{"n_kv_head": 3, "norm": "layernorm", "positions": "learned", "qk_norm": false, "bias": "none", "tie_embeddings": true, "init_std_up": 0.021, "init_std_down": 0.00448, "lr_mult_qkv": 0.7, "beta1": 0.95, "final_lr_fraction": 0.0, "dataset": "wikipedia_en"}
Each number is 200 + 30 x the weight over its row's rms, rounded and kept within 0 to 999. Layers, rows and columns count from 0. The size before them is the row's rms in percent of the matrix's.

# layer 2 MLP down, 192x1536, rms 0.116, rows 174-191, columns 1152-1247
100,246,201,251,175,238,194,202,189,206,202,193,191,227,199,162,223,181,167,231,261,218,183,209,202,209,224,199,183,207,199,178,202,219,124,132,201,222,176,201,187,237,212,189,192,207,157,171,244,189,171,195,227,273,137,217,192,236,189,254,183,181,254,221,227,163,115,253,248,165,202,156,195,238,180,166,171,227,217,288,170,253,190,187,172,244,203,197,206,203,218,189,210,209,182,154,144
087,219,213,227,211,245,180,217,192,178,287,235,194,156,158,184,242,219,198,231,165,191,210,218,219,184,188,205,145,180,210,222,183,198,215,200,210,254,204,191,177,239,176,190,201,207,261,215,198,176,179,200,198,197,190,219,149,200,245,229,202,237,170,196,219,198,190,169,154,216,172,171,208,247,211,203,206,176,174,218,232,198,188,208,199,178,195,169,170,182,154,167,264,180,223,212,186
095,211,180,194,183,181,142,212,227,220,225,156,213,202,195,186,176,181,207,282,178,193,186,208,193,223,192,217,212,193,192,278,211,188,164,150,208,216,233,213,211,170,262,216,192,222,165,170,198,194,146,234,163,220,226,165,165,234,172,199,220,232,173,188,203,186,188,226,234,165,231,221,182,181,157,172,233,215,212,215,136,212,137,113,209,202,222,225,189,170,217,168,153,218,208,205,172
103,220,209,216,216,188,250,194,172,236,180,189,208,197,222,217,227,206,182,188,213,202,189,201,198,205,181,142,207,144,185,223,168,168,204,160,199,139,198,203,220,220,271,206,242,254,207,184,196,232,203,233,163,212,208,210,200,194,163,196,210,213,161,224,257,191,199,225,243,230,181,240,189,135,173,208,186,177,183,204,170,200,196,197,229,184,186,185,179,206,196,180,139,236,197,185,220
095,202,228,198,219,181,235,172,263,142,210,205,173,138,139,240,170,239,170,139,220,145,203,210,188,191,250,219,155,201,218,167,207,152,235,197,222,199,256,214,184,219,222,250,187,209,188,164,219,255,222,245,168,194,191,203,209,216,230,209,198,211,188,231,274,226,243,170,229,176,207,179,239,229,264,216,188,181,197,194,139,235,185,232,189,161,192,197,197,204,188,189,189,189,209,192,213
093,231,201,217,201,179,273,188,242,218,187,238,171,162,222,238,177,228,232,179,191,164,186,202,118,212,205,197,236,195,215,236,179,201,202,244,213,222,147,206,202,237,173,201,211,209,195,231,212,183,206,181,163,198,186,182,150,212,189,199,206,179,171,186,227,176,194,172,202,227,187,196,220,225,219,237,195,156,203,178,185,237,223,147,214,161,188,185,190,213,208,150,218,175,180,220,246
098,204,199,209,197,242,167,186,96,211,194,209,253,218,221,195,291,206,261,192,177,147,163,193,213,180,188,199,221,143,197,226,176,189,256,184,208,193,158,210,216,218,169,131,164,139,203,182,214,218,218,217,200,157,178,202,208,204,212,174,183,211,210,232,248,208,184,202,239,207,195,229,206,158,248,201,163,193,211,220,226,180,229,204,196,263,235,182,236,273,176,217,165,195,214,236,180
104,196,163,155,201,267,132,228,181,170,220,211,193,281,185,195,168,177,176,233,158,245,252,184,213,154,222,209,187,229,211,147,221,222,214,196,182,203,253,178,154,231,195,190,199,177,226,210,175,201,202,165,232,209,143,195,191,206,191,257,239,145,170,178,163,182,231,177,140,214,219,198,191,178,183,172,166,225,215,164,200,191,193,255,217,171,217,186,181,226,185,205,152,218,217,236,204
106,135,143,232,186,137,174,186,207,225,212,179,190,201,191,187,122,264,203,193,201,211,215,200,221,178,156,216,161,212,138,207,213,244,233,154,174,169,211,192,240,199,151,202,197,194,139,202,212,198,206,159,183,152,123,200,223,198,188,170,216,206,257,171,227,191,240,216,150,178,150,220,174,224,228,238,195,180,206,171,176,181,214,191,248,141,218,183,162,269,239,183,224,224,211,192,156
094,218,216,152,220,242,197,163,132,254,209,177,162,132,228,184,252,212,213,197,229,188,243,232,212,251,250,192,243,217,224,161,217,221,185,238,188,211,184,201,210,194,176,196,209,201,245,224,192,222,245,217,227,216,217,226,163,177,192,228,128,145,155,174,146,200,202,152,215,227,215,199,201,229,205,197,241,201,185,157,204,178,240,154,201,225,190,210,228,156,199,167,226,204,200,180,198
106,140,240,226,199,234,242,180,200,143,182,222,236,224,173,213,218,167,226,183,194,186,235,196,241,136,199,162,215,166,203,183,145,187,234,222,197,194,208,218,176,150,178,256,228,192,198,176,226,160,226,235,185,242,271,256,263,227,170,209,206,179,183,210,175,239,189,194,240,216,197,138,194,158,206,235,217,134,213,244,248,228,205,217,198,242,254,210,220,248,197,172,215,205,212,181,205
099,251,235,247,186,198,241,230,195,248,210,247,213,226,260,213,271,224,211,234,209,222,184,112,209,211,167,206,242,197,209,175,209,193,212,168,190,209,221,202,200,196,251,202,205,209,193,181,197,129,161,174,198,198,154,153,218,188,191,258,212,199,225,162,269,155,141,226,144,209,221,187,205,200,203,224,172,208,192,183,260,188,195,229,215,234,162,177,182,214,170,199,173,202,159,155,184
101,209,198,136,211,174,199,199,261,203,191,178,213,210,246,232,222,175,170,200,196,237,217,189,212,147,161,155,256,198,187,232,198,229,190,201,202,226,146,186,219,199,181,146,180,186,176,203,156,218,252,195,182,142,229,152,237,209,174,207,230,180,194,201,196,154,131,219,207,208,203,209,184,199,160,232,237,166,167,207,177,183,227,201,192,194,181,199,189,202,153,201,220,234,191,181,257
102,207,136,194,202,253,204,171,200,183,191,170,192,169,271,183,229,172,222,147,204,263,179,217,220,217,134,179,218,211,217,173,175,216,199,213,180,222,156,193,211,194,218,206,205,178,214,186,197,227,211,212,184,164,188,189,224,202,243,214,194,210,172,154,178,200,157,185,182,213,225,188,196,243,165,206,180,198,219,169,213,223,187,225,180,211,223,218,220,145,249,208,269,163,169,169,181
100,216,185,142,190,200,170,227,190,194,204,175,216,176,212,244,185,220,167,155,198,219,233,287,215,219,234,203,185,155,199,257,197,199,245,180,202,142,201,209,157,199,228,215,189,227,224,213,193,204,209,234,156,223,227,208,216,189,238,173,222,203,197,195,232,181,204,210,145,139,195,220,196,176,235,133,212,246,163,242,187,159,209,150,180,193,195,199,207,192,161,205,216,217,149,161,139
101,214,229,243,196,186,195,203,228,233,246,205,200,182,185,196,168,185,187,228,155,236,155,217,210,211,246,246,173,209,194,190,244,206,257,155,275,179,220,167,205,210,226,214,183,213,175,189,202,225,172,189,238,165,267,211,200,254,213,174,225,187,180,232,205,185,203,178,242,199,197,228,214,197,231,196,196,192,156,194,188,214,150,228,206,180,174,159,169,216,167,188,180,218,220,206,211
095,200,231,205,178,209,225,182,207,149,175,231,206,162,200,196,187,222,213,234,195,213,188,223,187,230,198,219,250,220,207,227,178,229,164,204,135,177,210,203,195,196,215,158,151,179,202,186,146,190,164,191,188,157,164,203,200,216,226,199,152,187,197,148,211,261,178,185,234,229,220,237,207,198,223,211,162,180,217,210,229,231,229,193,179,213,205,239,230,178,203,203,199,164,217,245,234
099,202,207,178,205,225,170,257,189,166,219,217,241,235,146,221,208,192,165,270,204,195,206,213,158,237,184,176,256,184,183,212,193,170,190,200,216,204,233,196,192,132,159,233,172,225,246,193,217,222,193,223,187,183,237,248,206,153,220,220,202,143,167,223,190,242,220,145,291,166,187,197,243,182,203,238,213,206,176,254,171,160,158,236,158,233,190,208,194,252,227,200,203,197,247,199,208